From a checkpoint of a small transformer trained on Wikipedia: tied embeddings.
Each number is 128 + 24 x the weight over its row's rms, rounded and kept within 0 to 255. Layers, rows and columns count from 0. Numbers have three digits each. The size before them is the row's rms in percent of the matrix's.

# down: layer 7 MLP down (transposed), 640x160, rms 0.0619, rows 490-527, columns 80-159
# up: layer 7 MLP up, 640x160, rms 0.062, rows 491-528, columns 80-159
down490 098:104126152139135082144120111154108168172160098109159130124153139133130125159204102124144131142146077170153105095141158179129120141143138112112139139170129128095129127162165142138115124111130129138107146159095112105095121061129164156137145105
up491 095:160070120092119117140114121150120147149118116143107126109152106144155085174159134092106127175152119120116139109140176147148127113143149111131135099131149092104163145112143136176113125142115128088131112133170132153104097114150177146101128150
down491 096:088147161129139119111101107114169121116122128122127137120108092100126116090084128089160176146127172146126112114159099093126125084147093112146132152145148118108143144160150181141107105119135146144140118152109139133136133131147142080152168147
up492 105:129116137092122105097112098099143142120141171175130138123150130159144123110133132123122096100102119151110128118148088144156141123136143138115193147135125157145153118113156144147155131113124133132092146139141136153121118094140101067144084161
down492 111:114130130187098125131125150115109147095100119134160110135094115161139090168110148096134137129141104166117104122167174162120116109106087132116162150122131117089130146100126131140121115090136121164129159130148116123135106104127130145149168106
up493 102:119134201113126164133104121101142165081114155131138143134129114155139110148113088159160114133189108144149140138147159101094128151090166084134100086091143119126151076157143098115114143089139162125148120108130128143147154136152148175117134135
down493 105:102136167121171142153124108159154133137107119154131095088133116154188118128148143133181095141153135123102145161140128154108135053113159149117118120112156135101158124130138151150131126127174142152132131114149076130158136161145167143163120129
up494 099:170153136132153119122083164121132130124118126146152149138140111137116117107128121087158105127140151138145093112139128104097135105159108129146147100201170096180159112119106108174127156101173091127153154101140128126122091149122123147123127158
down494 101:159092150107138121131166125149137119182138080116124144111128127096105123167109114113113069139128152139131178108134128093154135138121105129112074154109113116131133097132117117118115112129150115116116170118142118109127130124124124191091090143
up495 096:117079150142124059155136111129169129096129129126127127118126116084132161104132093126102139088128132147133113144107136156125108121133118106128142128108106107144166107157118139148138105173102113142143170127133107125113129110116148167134113151
down495 101:122124108148167145094155139130112082135098123134101170103128126136128145137121111116120087159151143134148120093157146086194101158169112121102138090142098143136166162140133100089116080125156100142179097174096109153149168108128120131145144125
up496 094:118119150133091094098086123136131137113117143108172122116121121122109097101124135139123101134140150119077167126150114158138113132150188124127128135152187182145168110143140136124108105125145128099109146117140121125163106132154142129132123138
down496 098:161092119103149132145118115119120108090116139117129114125107126135123171161112150154110122137135140118148138117127117141185141131116119167128146127121106112099125095096105157143141172116137133145130114150147150124133121147075134087089148139
up497 096:119155100150142079126170127089100184123137162136120133084144130164191118132144132118122150153115173167170140167106107084115100107098146087171072089157126121094140120125132127161137157130139135123093135149130139102123111139139139134115109113
down497 096:158107108151071134127048163145142093129154098152121136136115119111140103103085128089169134139089142150132138140122138149141117172153085179124131189105109164125142161135110124123127107123124153125179140099112122156118134160164109160149129160
up498 103:143107152128126096114101139129127134128116145087127089141084158181134129101130095151066109133093099145152075125132133154098142134144107121138131137139130128106122122164173099113157100107114147136172189107147156112106155121105161131118130154
down498 103:100145112137093145142115148078163139154106169181126109177115110137178135133094112087142156151174117142118128164123147135119133099124122135146165121085114147111098161125116213139140103098149099132093151128136125082139112101131154101127107142
up499 103:099099144139107126113158062089159127155110111141174137123104142146113104141148090090126136159128111144164078181152157143141143126109107134165158161152132126134148129161166107109184163129123128147087127093121169094120103125140114121156124145
down499 099:116129155100115120143123174137133130107107107132145128120143154114158121152112085136151118145087100137049155140100157110133104143125153122156082099108109131073093097107157132080149130168113131143125143080156133136135170127161131112159137125
up500 103:130170125104111121136127134149147133141128120116148128109093130079099134119085141149139148137155107103118090117100078127139159147126135142164168176122155149117138111124082111117142095120095123085144142126103138120136085175089120078169129160
down500 105:119125165123089120114102070138137090139113104125097155094128115169098144152142052145095143132111133132170080149126112110120154117095112116124099126161151120119099095147138176144119109144145120076098108135120162130136138087145107146115121091
up501 099:154108139117112153118141126143071132120178134107110143150123091124114144165160138128122116101133151138173140145164097170127053114119179082155123174097138154047117087131126125086130133122079128111138101145140114127120121123109110146114133143
down501 094:169142125119170076162129168102147119107158094159129135127128147131101124166126134120094098097098129101130167122127133102128180136111118140121119088157133135153133153140110105114118130122153110113181160123122108142153187132125145132127145141
up502 096:090158128135119094159153153126130100138132153163169160107081104173081138139133122142144097135110096118138141133134096152120131098132096102123167145146088094128151117130134082142148133141098146102132147109142135112149088174123143128097186101
down502 094:150117115109126100145130129129130131110142119089109112131135132124210101078140140099104136133165148125114108128105134125116198117120150136117112116120091173064105157157131132128109148091125108090127124152139103153144139090135145102152117157
up503 091:121100125097119135122115166102103076132101093106149103087125130160127164136102092149127138146113139156158126126138094081145112115088100140104122119131140166136117125142126151148164168171103122146147108156099117099145114104082134134161155118
down503 092:158082140124147156127140129069126129120143095125144118126124151138124106118145154140152122119141172146153135121127136125163135138131097078156153099126133132124145141135134078141124132096130107091110122143148115130119185138124136123147132096
up504 098:125136109117111112120160087134135137114119133140113156149170170172117139116112105136172106093135137165131189138112104116144106109118122124148148134140109174102146075142118157092121122096105144134129143080087119099099171119159149176120146154
down504 098:140126105152121079150154123101091160143097147126167195111120119118171106125126108133172126119150118152178151096098151119139103176130098110095129131135082117132112136122109120097124129131135114127136126145102140114100134156123110138082144105
up505 107:135099126134128137125095149134153106140070142074120152130125121141117187105120142144096151127121155162115180104059136088095111163105133089170116090138130134174167126168106115150121090126120123110159101131149140162156145097116098132108106135
down505 099:078105128108149182105155116127112098126180129123151137142130166100149103142119142131159111125133137113106127129144147163109132158140114173106123168113111102097137142115159143171120134163152106141127151134151118108082077121145136114188162117
up506 091:123091138130138107151143083166131130117134152124109094175162116085096103165116121134127109075110150111200133122096127142111142131140142120106117105169149118113117117112157095109157164118110165129104158134113156121121156156155100115137100137
down506 098:151109144133142130118099124114132089175164138140118106111137171108110108110078157176161149110166121115110100109171099133186155113175122125073158152122108098136116124157159156144130127155120132125090167133161129141086134106105127106120103109
up507 103:139114107130123104065147139142129104144131147165134115145107140111112097136147178119128080197147108135138118142122114148116130149118143144150104130099158125111120165130126175127093151130179116145116134137122104067119097174090136129142126124
down507 101:118156106119154113104137130093099129160144129121127099142126097129139118116112153106138084171133125112173102170151089138149148104126112129120155162123150116150129132133135097118157090124103181145120144147119108151102176100185154121140118162
up508 108:154141119107107092184133093132177114113158120140130160126150135103088121104132125130074153147099107132097126135155152109144082150149082095127134138157167105133132145140137140122080153105125130113099166126087101140172134134104121109121128130
down508 110:119123128144131133124145109120113066117133087144131113132127126149101151129128105126125125113150162157153109125110129129168139133123107087201135163198122133147122112127123116108138169169073125084169139157091121137151148153123129157139101151
up509 104:150119123146137129141135152123119135093138140160142113102124130113154149089117119113108146134143088113144180126133123106121116112117152111116120102152138127155154100129158195134140134120156157114124104106099151130111119119061150151115143109
down509 097:134128110156110123111100081173122110151147097099109105127135180104084159163116125157151093105140103161131093084108137188141113132150127085101120133141116114144131131097127077125148136064113123142112142137150165151155063142147123106123114138
up510 091:093140131133147091113125072141130136114142150157136162096125116088123122136095122127153165130121115145153134134126141133099169103138143141157143129179124081093105101141132119110153176147123139141176133125101150097112153100172165122080165096
down510 090:117088109134144105162156181127121125167150140161139112118075169120121145104142121130147101096111118111165126135128108126100098115124129132091135132083109152138143139164138092107136106113149159121140127166140124162142121113094107165115163132
up511 088:144095151110113136113180157149119087157121122098116157121140171190143161133121115118113129120108093140147127144175132151125119124131105098156114154104147145118138105166138143142104096091128184167165120108114077147111153124106121158090116108
down511 093:114142130143130093123105121109108110133138108127112078098129115128144116143144103108102102140130160118111107143143117105114130121125108124095170128169113128154149126137159122155109126136141116103125137167170167146117077135168115146131141113
up512 103:109139127119154110163125151130134134085140109076129095083120154119111165106092116101104152095146122153102166122207145128131131110143116117126142140117110159088134111121138114093132125163103147168103123146110142156173155093161128165122119131
down512 099:149142147127132143163124121142148170120160155131124124182110150112086105141180145125093134187101117121157090128099118135097141120131121134095097146083125091122077106113085165107123106115128127138166126103143120132117116159123070159140147117
up513 100:104099160095134121135162113165120130150141139131124180165138118101141163156128095120106117094135100116116145125097120120122103081164142113121103121107131121131143110142104085120148150105139115146150121120098137086135111073110140086143207128
down513 097:134146130153089094143081117123131095134109144103159116144100135127098130124119099078135118123118095144111106157158153157128172148103158138132193104103140121138125143114165182099184084143090112133139140121135142129126151138145103160126108137
up514 099:152103126115135095126135128144165106112155156119135174162138158160145064129168102153119158117126117101143141120155127161132150136116101101101156153145105175135134074148089151131123125064096130121120123099107106158077125126118118117135140154
down514 096:148138129086154165137099121131146146138131155108142132110123101169152122121122118130089158137116137131100119155125118103134150106138107092117143136161156142150163160128167108117131131108094163158136097145109134062074115120127163140084154133
up515 098:100137099146144113125132119136105135124098138129136154151148091080138081105118132149098124167145132143099146149117100098118131140069138133161121145153151155106132093155121090138091112131138110178159141133139114142127131098074131118078100165
down515 105:140153126109099125155124115118122124147157145130156148089169120095105124144111178182114181167121125129141119114122130095112138101128157119138141118140151131139061088144119132157077154108161093123127109084116153085110123109129091102128087148
up516 096:106149138089185136125201141150110156100155160110144118136163094140117129140147180145101118130148092101135108139103125102126140101155126108146160134125123091147118126096106156091142113099149138137150135100097113115148092120138051108137140140
down516 093:098138069133104120124135124123134125127120147133067093155103172164063088152124109122137109086117152161146109136115103144082151105117147099132105106165140148178125133166165132156138123176157124128117123099131116110116136106120147162088151129
up517 100:152111103082119142162155135084133151095104129157181131109165103156118142126118133145133134137150127122132152154162097171170149115089105129085126122116151164116152128102115143095103090131084088146106126113143140164153109148115144131122101124
down517 098:129128134137092159135140114101122167172113123146120083123134128148145103144121137100111090140152098144120136116175131147131146190129073113134155124109160138165120110142102122177141127105111124101094135126142157123118098080086109128117139172
up518 107:125112102087173087128170090126143137111145116114127159104112175098133160118137095080116166107139141106135126126111107124152148141134132187144110104135124106088118110090122094167113180124130126161136164101108106132129136154142138138117106132
down518 109:118088149151134135112143164120105157167097143135116110140119117121132125119155120137119077132156098149151138136117072109131121150121122095108101162123076139174162104097161124135130140160080145098127159113117149136118136081105122202129107141
up519 107:165155129083111146148168169081141082099114141128086142118160112132119149146136097113103148129106114149147115110172101119142084144128134144121134116122104124107117136142113120110137109124125112187072095126095162105163127141126147106152128113
down519 102:129113165178180127145124136117099172117150128108132140117142107171184125167156121128117120152071139140111114126134153112124132116143071096138130138120145102120091144157139091120133116136132145104096141112135139124147164151116143140103171135
up520 105:125106105118103142121128148079118146162152116201108140121138129142173104139132077047128127103109135132105136199125142124113110138096148148102120095098136125108149121140138138119106098151134124142085099135196147095176103136159156123152139145
down520 097:113118138120082170172132139137163119139158150103111134148114138106088106129163152171129144107121116098186113113101097140143139110169074138130123135141171141121107101098098117122143146139100176123119153113119118170148139110137119098147137113
up521 105:144100112160173150148145108122104150132132132119120104149151077145115114088111158153149163150101142085136164154143105142179121137145126133121122150141103114126143173150142114172162144097132126109114133146105143159129116133123138163095152119
down521 104:110135144128143151126099131131108129140133100134150140135130107156105110125141139143088134147125118138123124074101114075138113107133152126138157150147168152134089115091125112105150117102138148113137112108138086187086131110087101115145153161
up522 108:078112107106128092133109122074095088136149091110140110128118131132155117099126112124156144132124073099072136182110133102121131118103148143168148158103092123139116115122147123152150099162093128152088110130151147101119155155157139113111149165
down522 107:119122129082146109126151136150125119116143103121067123142122159135075141140097122108133188104103127129142116069158159104142131135153153100140125151128136114079129115120085135089109128139147149110131095181113115123140132117103150128130124097
up523 094:101117071126113103124131088131137123107133108137144144128138144165129131139155153116115121166100127108142121109093139099121139138141098155082147144131132141062150110130095131121090110135173148129134137117156106129133154126095147145140152150
down523 093:144129103106117176109151190141121146118076128142094136154111078155116124082100116151160156175105139140158101113152164106126150114119135162159074088117133132128166142128159104118138155125125136084105108110159117102125119142115137124119113135
up524 102:121101114131114138135161135137166176123112058109170183137101112118121127139092116139111130167130084082147095119119090119131080138166122139089125086186132141106126084133131150129111164144113131132102131107165113110121147109093124157110105127
down524 100:129138101123156122082124114143135101124102071146133161105160130104128103120133164122136100136113143104117107101127117132151124128127128102168124100128134135163115156167089106151130151078142161143139131173094107176133097161139113108112121175
up525 107:155170102155071130109116086133134084125165153130169126117158100106134163111116154129128128120139164125128131116115110120177112132123119142114160137141150157125118095118102140138105151109124138161187097122090134122093099132141125133145127170
down525 107:106141131136108097149115123155118124098144125146139172157154115133106136153124106153140129118095194126129132115141132136171161125128127131134148093125110122126163134081167141119125108136115104134157151140094165134124093174129065129117137168
up526 104:149137132098083114108160122112127117112165060082134158121147047140153122123130092107117124125096109138090113135127138101160098146165147138135115135160116160107163094139108107131112120135112106149103142087160139081105130109134138126156096127
down526 111:154138163136141118117139126117143110157132163133160115145120104168131150128110153144153126126116134118121187125129129160122205096139125157152147105109162093143086114096105141106142151106140112175173126192134107151156116156131089130155142133
up527 087:142141145130160153152107138112133125082132118145099082121140106127134130121119124115142114100105112135140122111094153110158078098105125091155095109139082117152127090131174087135111155147141116144134156159141136155123089096192130138163099159
down527 090:122135110142114161144132101130090125149118127113138133109169130105140128122128166124185125125127136144129156184089104107145120139118154145097128110095106128182122100125139100166134164126117151102099136096154142148122110121093121125104121132
up528 095:129110098111112116117154101162080124152147144132129124122153129115138084117132143145170132115117166128121159120115082132094063126154124114128104126094153115142126097113125158142103150118123118159114150145144168137112084130147087098102129164